From a checkpoint of a small transformer trained on Wikipedia: 5 heads of 32.
Each number is 128 + 32 x the weight over its row's rms, rounded and kept within 0 to 255. Layers, rows and columns count from 0. Numbers have three digits each. The size before them is the row's rms in percent of the matrix's.

# layer 2 MLP up, 640x160, rms 0.209, rows 367-410, columns 0-159
090:122171104134198111161090100109127124098125062082170126088071180152143134149112135127109149167099113148196130138156134072146158201126100147127114102138081129193176081081109165164121149151112129197130153087138142119133202131071108049143125178152155105118089094158099120126094152096093104133117093157187104112107143158130113124107158116126123163096177071168154119147099166196135069122150107137115089103136140089113157094100103084149096103149162106148189139130133118206093122111095124
101:146085119119114076128108149131103057075159190118146065095151117072133102181100125121191129076155100153124110127151118122162143106115104094134074135107075140060137111118125195114103180156134143126221116197149154205108168140110127127122095130089135094151144086173118150135117095123180155150098128120143144124154124081054151207135085090112109177119153089137184112111186073136119165152112163121153097150089141111151106151124082125121173106130119075140161115145078136100118102147115147
087:137144146130101142119137114071126147153136151118071128144110108137165126101092168067116144175128109166087122131069099095133126165188197109178147147143078147110136128103131117153052192083136151145094127153147139056157119059197112124123190166178187169128127127132117099126092119108121132136117156101132119180096077159143129107187167117125135139178139062152128253144133154104169119133115162132127156106131163147078172090085096139176125154157106109122172158167117147142174109149129125
092:112108110154154160104123071117144137132174158149217128100153040190143148149109058126121110196087155099115090127137118123086188127154181135147131131178084124094110035115155095096066098144114167161149100161177143160148136128092153120127103074079134168102161105174165168130185155095155145120121123087092122189136176124115056104152154098130122097138109134131155103134107168123162097153162161119110133146134147108141098074156184151107150102204085164134104116144099112115153122124126120
122:145155096102126157153063101172184175127117133149111140109119135131122155114080144110125104141211066122124163083141154156117190185139157075146107149089112146163156072141134117127114136150142099118147148112160070118107121156110097114111088133164136092119094088131152118160149096122144096170125092144192137143138158067135159153130155144162103174130093084161128139148145090065171131119136096131104169133120228144105124103111157147121140113132103085114138050170028105134172186047173151
091:105173167138142088047113141130127135120103141124146120150049127174106122084114140115141181116111116110141141150167138186168074190133123122124112152125144134074158086138135098138109142153149075121113130139167137087161202127140114090105080145116187172143093144136116115114186185110203114170153159128121081161117107093115133121152151141138175143157167103056139113073190152139118165083077128166124122120086167092090092098162129090125125083132074197188078086110090163183120136149109130
089:125085142080153134111139092074062116107170121106127104100146149095147153105081133095140174107140101166097059145093169134159135124126119106174107102041128173143086146123071183149153088131083109133130092114148217138105098077138167132074114117113133173164125167096101180108107105125064109117129086124163134119107120119081174233133158093118134087146148148132110108129117106167097111112097175125137145128107185136152117120148135159146126144127199157109151145153158097189189120183136064
104:150087138089094099124139117095159168121123077131114096138125115128114196103131108099130169078141167153119198177149079137153112149175130116116170117118167136099087131085081167166090113114139108138127069147147103150107103104128175103087146165136169149142146079185155167119146210081135102133157168184179093166151086140069141147187151131098143109145097071140165158138167116180094088149130155206128072116133089142147142136116066196147137173127092139083093123109078099141178124120148148
120:159145213138101133092160124118120123084060129090160133148151153160082157090084073151125092078126113133099129170135155129132154125129142169103139055123107172079143166124115150100106113081106106086155114128133085154172127162122151137165113155162164124166105095121200083162138144174177140123127135138125083140153144151104122113247082137169052152113161142115139170099124104175076073136135157087131109096128066163133158175143119140136175108147161185094047101121144102136129096137130116
100:088108066116126051162130120195164105117135129101189121094106172161166111126134127148062129116154103162123138161136170145163158122210142150120141113147108096112180174081104104123095136093112114121125123127120082112094092127086144159103155091106170114181127108190155135117078128095066098169178107121157172134099129072124143120123156148097077122138186133154152149140136131144091120231102167106092120107140141152133173125156120147143145101106186173115134093095153133183124189032139155
089:160143134150127081187117170113128123190096168079122080118114125096153132101118097186114094124111170050175114137112110158128085162116162139155120146143083181109109173085181097154087109088107096213116147094172141114170143121127105132174121115137085093168142137119082128115138166176160117134148168155174115121082061126174071048153125107168106201152171106130105115153091114103120083137132132107115133108156096193096127120143115183113171111102111169126151203143129168081124133093102124
089:124123142158167177127077148063134112133110154123136151119099141106081134085115118113094132114124120190183069141132090119144219094117117139137129102103150088151117143088131143099097095127119157105123163174125086176161088138152184121149126153131066097115172159080119176107118137141036124147143080106110150130158121105180141134117149098144098191156167207072120151158107113126111178156107153123115143126162129147141098158143063165163151168138058163055197172163097071138131149105138155
106:156154161177169091119141189153137095140091111123107104103129134158126056081118156122125115074110134118140148100109091158100121116152159116108110111123140097148176084133120162131059125130147074174062166165059122104084148132163118141134078133141121074138086101133108132129140124129117165089239137153123112165155135081196149113134163097142109102114139114101087120159188111130124082114168137087207147147099213122119114127070170140132184161125176131131104134090117202111132159165099173
100:143157160085153111147146128073088061119138157136214143149082131103086104130160103116067119077083190172131103159154131183131138171118115080116092105123117122167200144098092111083092091163147134089149155141070161137170167135113121107110122109119165164144106143112195117104075135211125163123106144112129147094033150105190167114097122107178146145120165100137103101113094136134115146157131116106132096115065122141095126101165178096095134165153140102164196123115120116122077148140111185
106:150171090137155146110146135130133135141126095083099115092089137155149086104179132078115139104142085174159154114177140200102133139123072117167185145168115103143135151070172050109091117132132114111106119098123122130039167126188079129156160169211121091145141099086176086208155133069111145178117080081126147157088167130093131103119137129151150115108116096099102122148125133135137118103137143116051143111129148174121102139114126110127172160100152149155090218099089153084156182136140158
098:091121131146141112139102153105147140100106090115102170126167168123139099083165108232074144138113158111141129200182142168123137134113166077112157085130152093135129167109143095122160156095086159148068235130118198137073094178109088119071073128138123130151137169179192160109143124117117168118106114156074158174163132128087117105111104139139108110115147129098206102152223071137129116135075121081148143132092110083147120107120164153176139098123133129110149127126081100126108124110130130
103:151095156069061140185088152160090142088131122121103162121084180122169178122171166130111143150148161156131162060140116099088153142121092181112082160138131104108146158139160165089176115122112131062201138190165181139200086105105197125137107173087173117121130158087127073120075085096109074112156143073099089141132148108161149135085161134187115132126145137165164154168121169088162134159090143107135145116100085118137137088105127153159157143176107125106137101098091137111132073164139112
098:099177122078144141166131101086137177086095115138107128137078194127101175125120145125123064088151148131148157144083124101098047118129090119151104058083139087087207148128102153140156144095138098166078118137112131087120155146145169100167174130124109115076099154155152071132135156121132174129129078097104090168128145148157189145132118131080141150107209174162124080132100122116167174131170146109199140081108114100042063151117131151151146121093111123102092123093082104120143096135159158
077:131169090138203136101160145148099072102113180102134127105157132132098073092096151081111134127141103136177116161086128146067132113094091185107052136142115118164126110118061113149198108147129100085124124197147151108113117119109119141089142130143133110091101112107141067056124143162103150127103090161132096128163193128141148114098082146116109116183154214107137162175118129200039134115115178155132115122199062121168133104144108124134095162128105123088126117100154098142199114146116134
107:144138123106132125141106103141123119169114142075121135115182159127118092082131099136086093035103179137093138092137151170135084155103156150131132129139166169162143125059165150093073177146109121129122174102139149117145125159163121132156156151130104152133111148112112130120153148059079190104092126129171162182157081089093125147124112084181099164077212175135109142183162178151113113142156171119069074087125108161167117138073156188173089131141090116159171132132074128129173120129202149
097:175105129140106155126119103159113097108113161116098164133132127077131136097172107174112154131128146151152141082067150091112111131093150198138164141101177132126166118077054150122139137175114133117226094077136141126157160143142208099171175151064093118094174132120121175092056144133162153054121094066183176164124156121130159152122135137139139141153120125157065130132134170151091071118163114151119108206110092144181118115064149142114118104133080099113120124151138108151108067103096120
104:164139176106102162157105136156144127110066146104082127133122152185143136154148172099040091084129097151087140106094125175121158125185137118122106101129134186127108132148120088091156098129123106129113158073127172124091123150119018107177129085129110131115146150078146158134181139107136168128155144089171126142057123114139115113088116119123160111101127098150146072151105110120096197191225177137107106143123076165097159092103148086071216145157112157138127096103138142087111109144127099
108:118110122140154127065093134114164113105098114109118104111115140168236150116130101151141112139117140152105160143118100087143128096180158144139093119147141139176099210059075164137114095190082152129119101189100140193121149146120138144094111111165109127109154109156175131098092129091089127111144130112135131137087084141163119147105134092084128161185130156146113111165097213165169114102129144051173111109117168059189110122097125142122197181121080164089141086184117100132106115173080128
089:234151131126084127161092131109080148121157176140154157099118122123172113170131086096121103129130132133105146168153139118141087146171092118150116118079106110142205103127073187092085075120118158074138104170125109147143097121104144122150131124145127168123088190126108129065093111130145167109105135087145130142130102166143147101130115155107153151129121140102151157168076059162103138072176067100121117123144209209119197158110099191109189147092079097095132128159137138130083113091164093
103:126103125147159111116111123102080176140178161148156133141088100131123125138051177123154118138142133160097121106145147151209145056169110110153151136142130180200159101149116095153162122120063118131077122191194122129121066122204119174060120067179088097125163141115147139156135125084150135141063057124104165143167070108127106103080142112050124133116129167147157104121083095104119144148156092159149099115072133136117174147145146162149152094146128141099131163092140164151136137111059118
073:140112120136070128077148105081122091113167116092139193180158112047126137086120167071190115168144154139088105223126144079182137098099176123140141150093088168130079062078151139140148103093086138114180137064152093105117087111102150093169077111170140092162131129148162139055140169180143134173154128151134089102170096103120132148143158146119139101135170119115076118154180080137165127170155042141174157138127111118110111128119106123135099166141115143114124101124140152160159136121107097
104:156126108146176140150116122180144120082090177109157086140154108100146194098111206116145133111084150206060115111082088108087133153136162140209102104172130105119146144103065170153147144151151100135116115131139140114114134172148103167109119182100139168111075053182121142069111132097095130107117167165135095129085110135127183071141168099149179168113169043120101089146096121135147166112168138103113116116164181148182138105103143183088181122107108142125105143107104086105098139124101149
100:144186143074164105163082139168169150128141136171089092128126167080132119074121117135189126111158130141086136200132095206129110148121126160192136131135136170078134094070107113159116085120125128117166141147118162088174127158124050160118112085104146111134120150101164135112104129099158148137155074089111068108080161128114117078155131121080161134062129083156147119099191155009096161158122156116140079098135109164117152104128107131104170090115100154107161120129177116161105112103125065
096:084114115147144156100142129102128126106179101119077113085116121062173125138120108063161142232109145117095155146147100126117071137120083136143164130130054109153167151081063157124137161115160094140148108144115160125147104067153167151124140102098117147159134177059140193094148126113204100128119158143108082139092141108126098107129101070125165196175166110130137094137188174140143103094126081153137046156055129115099157085159102101117176158132104127147159120130138102152138137169143172
109:109097123123161115137133142156133186167128167066146099154184115182074106117157131131081115087092108103125156092086114176085181189144097126099076143166085114088107116164162124117109128172141064092156136189114139134064140147114123098138190173127122082127127045164129170110100177131164142118155103131082132171119119118161159134074154082159127055138153127160110141150104129063120106176161148153117165066143169098125144117135125129147135064098147124145079097091094147114171159158194123
094:094141136124173166152109143085132135129126099096165143042126147162045158084170136128160141084154155121146163071148142073082123163144155114168126097129122121104190082120091117122064120149110193103158172134114160112142165171113146081150133126146116091129137086121115078111140173142128149107148113075107147119040125158153142143161144163171103117060088103092193121172137080148159136096149091132120129079097204110124127121138113178137150093173083156077087161144101074166122123149162093
092:147084128124191155115141130116092163132189121136184164090147132132164114087155148126132079145090103120096096106119125137054091133156118127149148077078142156130137124140118086106165097197161158123162139106147179138109125191110154202170084173133136113122168066147130135085162142088128098115157170087119147041127079098119153130122082160144105129100159119158157128051165098144148177070101079129113148174184117119138158144107153112099130105090142089145162124095132131113068095141139032
088:123056085139124167074091103151142107119122164161188084080121152176159139128131143081140102123124083131099115110132147137144184106128113202201203138144148127132116104156115082125119161113112124151128106113142108128065117069184096171115161077118115083154119092100145131128172084133151129147172093079118161086091161119198138149143117095138117115157119130109095108140158065165132140169205112158119132093159153125086057094104152130130131134201167139163055103157165136106083106150087093
106:151150138101117134165158129135128121162130138134131110139157082062037144124127093095104120154138085098111162149084113139061130117143158160148072108184172179135148108093151091101097107145165120106143122126164118144049155063079148086152157133165051114118092126192144121139132159102107107121155079202134121186089169140168095146174103156136106084100206108106155176134149161114119168114106152134155152141175129150139114141159122143076092124144137055146143135144148185111060191151106127
075:186094185162068113112123128153125117120100138120167124134192131087141175124094137092120098106143092150031191126162086104176093085118141126098145141118170077118092155138165119137158064102133139142200143092146099159172096110115084097209134194079130178120148088120137101099111123148136112088105199108124132089173144111121085126126122083160116148153080118136152155139116141145045117086088138134141072155128081083117177145164157123140098136164103111090063166103121135122163123163124139
117:163179160137156121109173108103144123146112132191138113118145089107124131107116195130128126055085072176195116126199097188137083201106149165151145143098134139071113144122157181137120131116128149104137116075134141100097132164125099108098104133220156135172096196147161119168114164125092190132127164125176088108138099169131133100092136154082083130075114098093154103142134114157081147118111155128116091056144153161065136126124164076155102144103151162109120119096063133070122156093108127
109:083095172159125127143125097089160131127124131089120120131147142044115102085147132141110116071152076141099076133182128146145169103125159122139163075125172053171140098082121095142107117141142124135152140149147127125187138163115181159134122115163062094108233107167161158184105143145131111150137152121121151090114132193138163127109087091127115142052075127125123113066128177136140125112122195147164163093141179092162189119111143182105131080130086096125133128160096155072137123126176060
104:169159147127110081141070199101148125118094138074153144094128165167144104089184099170126170110091077139110131132111083127135143110145095146109134143157144178155125180119123158180142145172159158119082135114143088100099107152092069125117110170111137187162106122138152090164131151136125139133186109128050097182055200126165097134078149173100133103122083143127177105119090124141134177088186159167118165108171153180081130119129078168161105105136118126095147147073130073142148090098143192
088:106139171178099092116164115118148125130153086127115140092129116127117084098100110131146079125127120139110165148096111148183135171077105112080118164169146158052137145170106148175153085109190088145110108216141125115089105160140180097208163153126143147102145189090152112198149136128154088147152123098097101153167117144099117080149135052090110103198127192188127165132188120101133158120141110132114124139104147124136064109109118093163119072129101071137086115102073136191138133155114095
091:126177184129145138147121113076106137149161133109128142111110155069166225099082168146070113132096107118130165101155135104128116106069111131144084156133176134120102117125138103178102114146109170159123099152141104174156101160083185145144130123141109148132104151123076112085129131127117149114124130084190130138125145120166070090135157126103080102063149115138224179132101128095094109130197197142129180060110153060120149124202137169105142128164131102112182131159136125099075065152122083
100:144162114133167159139119148153128075069117111119118068099128121164128144113133091105130127103150102109106148076100138106109110148119204149129155104171178090160113172157067145139199126132124129112136155092126131139137187123127122149106097119184144073132127080135149005188096121107135092132044106149160160148141125152116168125097161147169170117209123118077116089107131171056095146117141127101139152173137126129150079124152125128139147125141052126101067171152142113118147204094174140
113:123157117096132125123116116149100153148149135140072103103127111127148054156199122097102164144155091169114103084114121125203145162178138085069118106126142190134175182112065085122138115118105110096118129159153102153066172143145114165054099102126134107102111080131161155087111116120135162123174142105154131159114189159167140131146164118123112128186130144145120126180124108130117169150134126115107149049134111125132089073111092056209191149120132166167196101101085132160129092131171197
093:082095145095147079133127063083106088103145185102123147092104123122117090125100100175102110149117179142046105159113116137123135134140124108115096104112067159122156169087032134146100066146144173169121116141149094115128091078123090139109110160127103151077113084165146178121134125080091130157145115096098166157163123134141095089121115163083122113163196119124123146141119132209119130114066109149197125072144101123135091175112105123202103159086129092142111137184081171114149173173144175
102:104096184082154130123134059103065102170116162084109123165189175167122129145146070155113108145161193095176148155072091134157141093132136117100132188186116119109089117076101158115113128189157100128163097134114092147131126117181150145134127138099154154158150074153164157136119093190087100170108187075143122145124172059108143180093145090144131145139091158052150125134111156098141159116137194122093112097147120173159123142144130127146079227196124128128123131107143160140119138153132122
# layer 2 MLP down (transposed), 640x160, rms 0.187, rows 367-410, columns 0-159
095:155182097152120122121146170169155103123149108114111149156126191170130150166132152117131122169140156121176095148139107123104060081138141099103149150147141129077170111150102158131109146145208114106150110185141111036129151132148194155077160118099146148138116132126123113129131184118120185091138087140183168171213152122092162157104114108122102115137130093077125163147179137126123150108092113151106121095089134174127113121108127105250112171145137100106099100071156086065170113193144156
095:096137131117151093115141054140100083109149139120136072118164093120147126158161097148168143107119113109083116115128145111109108125099107095114108080120047127116153117183133174094126155121210109118162169153143076120126145110111100192187135137068061103135147101105194106126187115123157141191138124159107119141144140121121072115194060049120116150102115146098224116079138040136096142154171120101116147128134160135130071107154166104121162081140136111132098141086113102072136133147147157
091:162148166128150149082078160168137109145137092155141093100131112098178164181153143210165144037110145129183177117156109139117135104105099211088135130141152127093147144136114109089138133158209100112128094142098148149139153215086148137137086117132065144144180082119137131171152135126105192114133068145087147108132181077131159071152138104138102170139101177093124071154115166167119126136159060125148106121138139139151106178189129089068090106129167158129114097128144141141142120095133122
097:101095168148169132146164140117167107110052098146137169109121132076132105135147161094150168104114173146106159094122100064168152123117136123118155066094123147100168121161122168134148108128175163125071131168138129181081106095168148089087108145150141109144085198144140119106151144106166129108109133175169082140110089191157161128049127124145108091098142182132112101169155052131113152096168057123147126128165113157174129163163119165098121091145077167146112127181157143151140183119222084
125:113166089135137135102084100119097169143089150105063124109052113044122124136065202113135104173136108105122123123172108162174121168125124131166071135102161143121110086127090067157122135102059048157135152112131111138133127118080151087100147105156088147141126156148142142156156127035095121159136120083169118168130141128107088115090152103148023110134102129186170112168165139123117183124107122160130147122192136114152126095129158097113097158154097130097137115163054070158114146113121123
092:138180166153122134101132082135111110091135158193172098166115111092146154110128121163134141076157109125145177140098092114143081200126187128128058082091149154136097131117087089177135126086113154123115137064141073112147126177130110137091137098130145108147174104137159097101147135131147185111151147141148113139128128085136152081075138133135146123138135099147148087136154156128109174198080183120138027158070192100123112179078078143125154102142179089103191103096127146177076133120176168
097:112154105143123104158146121122096131129131150128115157128102149133182131087106209150159097039174139116126166116165187154068100082133081176142133194035128137131131102150130125151154130091117139132095164100106168094156131104161098129159159138065120115135109150092094149087163119184122105131114085159185189173159136146113102116134060090176113137152126135158111118119120091122147079157089178151085145111115069151061142148079144082142142157122157131114143157107188136099200147116166189
091:097163145156137150127155171114119082135157145094129168099133133179155058090106161142111093192106048117154117090077166139072161130122120127161102166090103124147164115158158107107132117146164164124142150116118146107198092133154114141168067067090073103108129182125109133143117072164096170104089076106092131116123131104121130118061102121191129122135159182098112085109115122085189181108160130058145158147110154122081108109118177049140154077119157106189146152148179122114093136123107105
087:111130074184138117159085154092165165164169122140143092138113108163165069170160163115125158148138163106183173104130119116105100127098113106167130192127141104144121095176139137119146112182161140187108115123113177087093077091167156117054105133108105107074150163134072165119124105101114157147122136117142134145096130128140121162039143133123231124139101127191129069164117165072216161115107083147135137118137154111141100093080128153117086127110095104123187167180094143074158158128136129
106:145152090143152087136145160129176144113166134157151167152102098139170068217126173137095115132102131108131148199130162089071161062121146114135156127144102084092141106118141139148162148131131086148138086119163138091178112145116165124181156091040115168147097154113111172168166207132136131158120096116207183084131136070108140146174160137071134142136171138099143178096136159159175120202116120143120113118075180153102144190155103159121116125204123136148101143096151128132093132138116117
097:116150162098065141134152140147135144124117130177130111092077129102171201132165133148142106143117173146090102131181144116158130126114145178126142157069125200103043141125167086098141155162106102176137178124133141093135111145192158101099093115155164144162147121152073083113172132159157090074114139168192126075116108130136124082128139127115102148172100181136139149112077147070155155126145163104083134129100167177097171085198135145135106154136088179116183144115203091116092128103095067
095:079127054125110133103169153101127140102091097128127037146088104148155188112193107092166162129190132124089105137146125177086050102144135096058105146159169122086126143120110133134117159175105072130099144126104145098131128158090095154123155118115148211142143121066167132129122140142160154141079137173095071174124149130100114088141131162121111058090089100093106095139122193118149116186137117128177140086120131133119133094103164080130082114140167143128106161089148145062143117167094068
107:182133113152165147114112179126091113135195111101106170080178090094107137103101130100113129152110142126147096087118144116144168094113127096101136139140131148124118103108125115148109125081109081110174059123152088135143103075081091199176067133218118118142133145124129153182134160109112102080185103122126177135106080147143160083149113121091116097151094124102132168081114165111125070076125115124162183151130159134110254133147120106101145128124051141074141187146084181125130116127110161
103:135092094110184117137090154154152149164113083141160076144115128121129117099168067138127138134197131133151147196095138141114088119126106087119127133142162104129125157167100160107153110194149089132103123111149117104082110091142132134094108131126160131094114127117171111122116075152155166143107173123090126153143057123081153107090104157128103038169192089129161162099142059088116144170133167063137150191096076152150117084142099077123129128126164170087151094144182200164206123173176104
104:191133128131151188125156170143127142160155161176120106128127093103172109075077111149123085110090147083155185151142147111104099189177123183161145137047162145142157140052147173160144086147135113105151096113157129140125097130160158162176099158135120097153166118099089153164100126108154126090128130117100096082138125210086091108124120134177125111077160140126154058113101132107153147150153125142125089064140091168153178103066098178189169174137151073112150182080118120152102121157149118
086:148139110096127134141121126114106131096112175127148109172077140123118143174084147086189134111167083128111122077085114156109131141153107141131114180130150139157151138164124210132070084183135095138126047190122125131145149063143151113134189117159102143110108102088053121177096101159125094117177157106125060103084125135077154106150125128142119123153101183123065188068048133122122144102166149195119158135159162202144129170102095105100164117084164101111111103116116149118161149135176105
108:127123181064132092077203165140153146168084096089091051156162191199115134114106145140151160166120103129126105115106143073155160184126127123074124135107150077109139109106147102123128115127080138099150184099108097108111161114159092153125110123118130187150115156039084124088108129136175098101115108111078114100138129127144092139094126050060142107127057192094126145128122131135131141148107152096119138162190153154136162114166128152082151164117177086170095154143110118137056148145154168
094:109097147163123110100081149164104114105118149098210123150082159108157157086127194211123111124150122145111133107123117123142128109112115169144148129127104148136117120163142101132162113144085129075174080160124153106155096102094094129099180104175120179170110094159126129171157197060114073079090126156084152068113168208134114115166192096087135093117164145099118157212106191168152129169103133157107139109167179156138132124142102070128108142143122110159163139156104173134079180158128107
078:155139114067117145113107146104125125076105136073117163104137100120216177097061105131165171125121126166099148137075163131121102146139076141091133097093111083151118098113132150101166122075143117137095118113147148130144118166116117126141095091116096154075089101144141063170100091130084031141149098110136144119187165171107125061063147128189120124110081111068094121104136132148208115055129109143113130145118094104131105128098153173141147183143169100105175090155172085083090154125093112
112:112153181136082145193128127146076158109099170123139046096120147113116146098147191106168152069118126109103122121161127162170070150125136119065088150127134140123190135165130156199073145151076134110109113099154167109126110195122179119173174098092118146153118136105121074161126167091100151131136128143188108144109120130083126114136113135201012156113149133105068136160122173122066172133098149186128082154140168120122149078121120151101099086161095086129132139157150153111136101124114144
103:102113143124122121113140134150107150134180096091120125109092100150135135111148093152138149178145102129066103160098162190164121148178140123077081182112133084169110158150229123131120098087122153156132085088154096181095134103123118088102078150123171112169106201129138135149136111066055139113081109143186133106144086105126110168046108091134141104087148154111172167178167091127126128167111133109074158105107129145079114129178080204100120135135116116140152143123092164112151201147182150
108:083159113128126113117069097151154211133088186109142187137167113207149086159123130093092100116105105115077139143143139125106101103155146097131153093117158123101149145152088087132138171137138135133158193103123140118154118072132069128104106147094091121148165098115171060181121145171095131118095169117116088121110120076184109132121130165125187161079127040156108148120079143083131179160173135151151077162079121113131160129132167073104200207123081143143116087120156152142140094135126121
104:068179103156087131150128172123126113134129144073069136082147128130136147102095150103106176078127201094156106111110103122074119102070101114120103144185125102126124151099198222072159141112132130141126157195139119150189127162105122141153126082105089109079175114106059091194134154174165147091054158112100097130147124164150150086166089148149080130115117152128119125118134108094118168072137128105145204131142164130138124164135160105127095115171121104158135119118144124069159134124053158
101:112184137108187127092122106151054130123140159120146095131112146127141153137142168100065093127230093055095114107158121196104118109141053124144163106137147100093044159142135099125111158163095137128125050101101153156112127134118080106107085110111156173108102154149163102053168142159126150155086150105148145124186098077161165146132082124111161089155192112156168136141121130150141105129152137127076147143105108117157065124134116108128063145222142151126120087138082150150138127159119128
107:163107124171108145083092157076178115133165158128146140127110114106133169156108164125175176182145118114124162150168144099137136096175122069058158133167150134186094092124114162151167171127137159133165118178186101137129092121143119140085134043172099125107194155079081131169143075146173097098090103086104126179153085104106115123156136108122092186096143103063131096126108097069163095132112095165142140063134095132103156138192166114100161107135118110064149107158156142145121165082102155
079:119093104154148154179164083157095110044127096151133083118140119162130092055155104179135147061142168189149146109104091182061115133100096076137139081152131105079102187118116128169152126092141120169204140076133162094151174125177153164109128121086124095187107123073156134121128082102118140076148110172113146182166127169113191131104132082151171101120123118139114134148099105075087119136081154109110139116152107205123157140144086125167136088114116096120141126118127141184147103120067118
095:123112164112140067125112113193082130124087128130144109145124103089170155175079160136125155097104161129090159135115112053082127090174147161146096117169127157114051122042111205132196090089083138113135149165126078127189142125143097154164119185082106131148131106160144099095136146120101081170103152119148177109156104168110115112182136118130143142151168069096114121139078143106182156130138112036057113135110160134174119135073153106098127154089107170110116145095119136141085151099114100
098:084153105161075086182126067117175135128172169096131122130175097167138169124133148129120091101135140131159145141125125147087103060065127098169127070190196129084042113140170137092172132078151118140123095153100110149133089118137117090115142160083058133119079083149154151099148120180102097051152061123162136158150130148143146124157132094115170110135158105092132109110149195109134107144095125114122143118103149134151118154176146140095139183154124192132152054110165180092098121155092164
080:112142068125182127193135149128127096142138136140183120190185111140169119093082163175108136027132108089143161078047157127071146142105207149126146091162158146140080077152138112161123100142097171068113171091133099147135171172075159160145152186169134083082158058189111092168109123133117124137114122137134136132129150153132135198075153145159097048123111147114104113130063117116120116102153120143112160105173099130166100155105140112145108107134112131138107150133144168116151147108132100
106:187121102066130097083076083151103135118169160126085178096107142106137113127137162137153123090133142154139131099155151163096105112121142119116169151090112108125073152092133131137178158106097156166157184155156133173121121088106107112122128107098108100182165125109122068102175132137129155116045180185193120134183137135117114171053077040125120089157147113103137102068093121095047162124136132119153065112127130089075134146109156153152147174144137167126145106043152135135124098166092140
086:123132077156117112139112165120145168128123176140114145161103079139181098189148097125126148152105117130088063103115107081151113092108078135135133143109154212105074130128143145117181130130125070093148106087114151124150116063071111148146105151090145090175078115148166214119106110130150132126124125191154102073140171145100150172092076106084100096161152171164066159115150124135113139158097118129098159150173090084140175114074132107153055185112134096181138143169199117100140158115107111
091:130114166125125170157156101170143127078087183089130097115134113108114114157131180064148143082149191070153136110157132097175116092171127112167107159117072100144124181135145181155125195072131122132110127140064120118161137123142071051068117100180116122169119180151179124113146141130112129169109082138133121178136102131147117144127109143090155083120159120099091130198154124084089077104127183104160133099090151137138209086155145199135120128130085135141092136156090127120142197157180147
092:159136189092159170051128160121121129124106151131110182116146138163144098116125112029128102136071078134102121133112106141158122140156118156108154092086148161187179153155096082142152130120085128153208110127129155141103100115154143022162175170099169157119143133089153059102140103145089132174120212121131111149127042082156147103106125094123124142180139131161098116178156151132160139175138075172180130142110164107125133159132157132152157131112122130143118092146132116077178127090180124
108:102174070146128158188172084117194135125114114076144185149118043186147086109104160142128171081107116138137046146118161151085141136120139128123119173193105100103151155105121130090151116162169101136124132137147116129045110085103103169134148118177117100138117129090095149132117114140102132139103106151074130167154149138094110188176135125109219100121181109105168124115122080139128135141115159078171124138163162114122107148107144082093219131092135131173122061131157093090125177119090112
069:061148110146147092083159102158091110193126093117183163147165055121151114176121171159161151137146149143124117123126162085109098153109137158120121176128137091154142063160153191156102124143144159118133149144127174162144174174085093127122145085090106117195094043091072116087163144113193097099129056158089180101156128133107173124144107128151127123132074107116162103151179101116209095123123122077126119125137129141133127158087166169112114119162193080169163087142157101159141153158138137
103:119118124154156169133141134144072103098152159157122142085160033121190121132152145135136134170104174119162164125213105085065048122098137164173117127110148129105128073095153193082186175097122153145159087112171165123122181112153135096117088185122096163141097192131128169156180186137135149154148158069149166107151112130164078084149131137115161149085119096089114139119156128134121148155093090130098132142142148135098109151131154134188151171145149154116056097123170154120122140071157161
102:079165113119133155163129127155134092077145097098137092146153126163136141150106122129105111130085112109171147176116117149081181116134193105118110185143125215099106163133113151195173152136158148115103105145095045102101142134105118121120110117134177109084113134126131094168134139127128110105174129105095107113151174103164122083172193189162112130141190099171121095150093083146076142134158073026139128093054102120090117089132167155180097135187133146180166132114120111143109103164067153
103:080129127222123115183077140104129121145173178087095124133129111115097144114121098099106099100153112131182049178120108099089152099102105131081161121159157096097076098172155112097165107111089158144138110104093109167203113081121122149156163153035053169129119126134153100105093133125116184108153150152102102150127144118116163140139088148074149157140128084112099136132140163130043083098117090144097169115133102131057110078135173121064132132171094105120154165150116090138131114137080159
087:094159102072151122130143159092162137131144179134110136129115155092182197202185192149087136113194146127164128111096144062041097084142157151173147132103136166135113171114135104127135137162093136135111141098134102129085165100113092128120137121128109170193061102179099120136110130139080171146126201099168155113153133053165130132123088145140151100096107103072111168170074168153116077137102133149166146123053163128130131108109148117152150162118124172151104116148208121161085137137131144
094:122176125171201135114105080155153167135162105134131120114111144166148154111184144186105139123087077165130111096120155149123110148146134032164109167111120106187183147125124123139142123125171086081128073118130140113163091153177202153199170125098097210119134126137092118095083113097141078128131118112059125133123090124140134120155139098101093135107124127122131191190052063194118102102129119119116143138110079142104188109107177086149186155134107135150134168107129148105076091115126106
091:122122120132142194153094103105103127079110114122132143131106117114094133127116098102117122176090143080143110072094079100122109096131146111083100128164159106149114217110120174113144181189117127114081144162139126189147142109152130115141158136098146055116100111067135116174111122111130119143117133088136100078142095109101115067144134110116196123081249151113140165147156130134098203138141116104122130061106106117131061092125097098133145073118090124173106076205103063091157125130151084
092:125127112173155105153165131120155140139096147120164141160099159096098149125100092153131070086101146101087126157154119118095133030111188152187110130129185115139061082137161121108104177148127135135085130108114117096180098113092142077195160148107099103131166185125117126161118112130142070117099092162075091090145099131132079124093126124102126115087126089122118181119112123091181073092140132127170110187108130126097165132140158221071110083149126127119059167153081125098164111143087057
092:099152132095139106161160148112128134085136084145136206158105134147142103085087112089067086119161109135120175112162105126134077103097069131132156122163107124138097065071147113073093131131148079110143140126090116133123169094127148152147170143106111110163130134120083086128116158177098143113156105255096147176185105140120140180130141129184090133160126153140136099050218099137114116107153123113109130204127126106111122102120184130137094184144112145127148118113119077122075156145164080
115:189128095173110226135141124130135113122078154188210119147156167127117117106148123161139163085163119111143191118154111124100118102110087158096120108121224147156103134149139129132104085036097135152135101131108123091077169134174132165124142088161126103158103110128168137149134166123133170111043153134069108140113147102084084152061124100101190111106141047183099120095155146108080150141128126145131105110134143154137117150133083107173141065164154097108112105121092138083130077117129135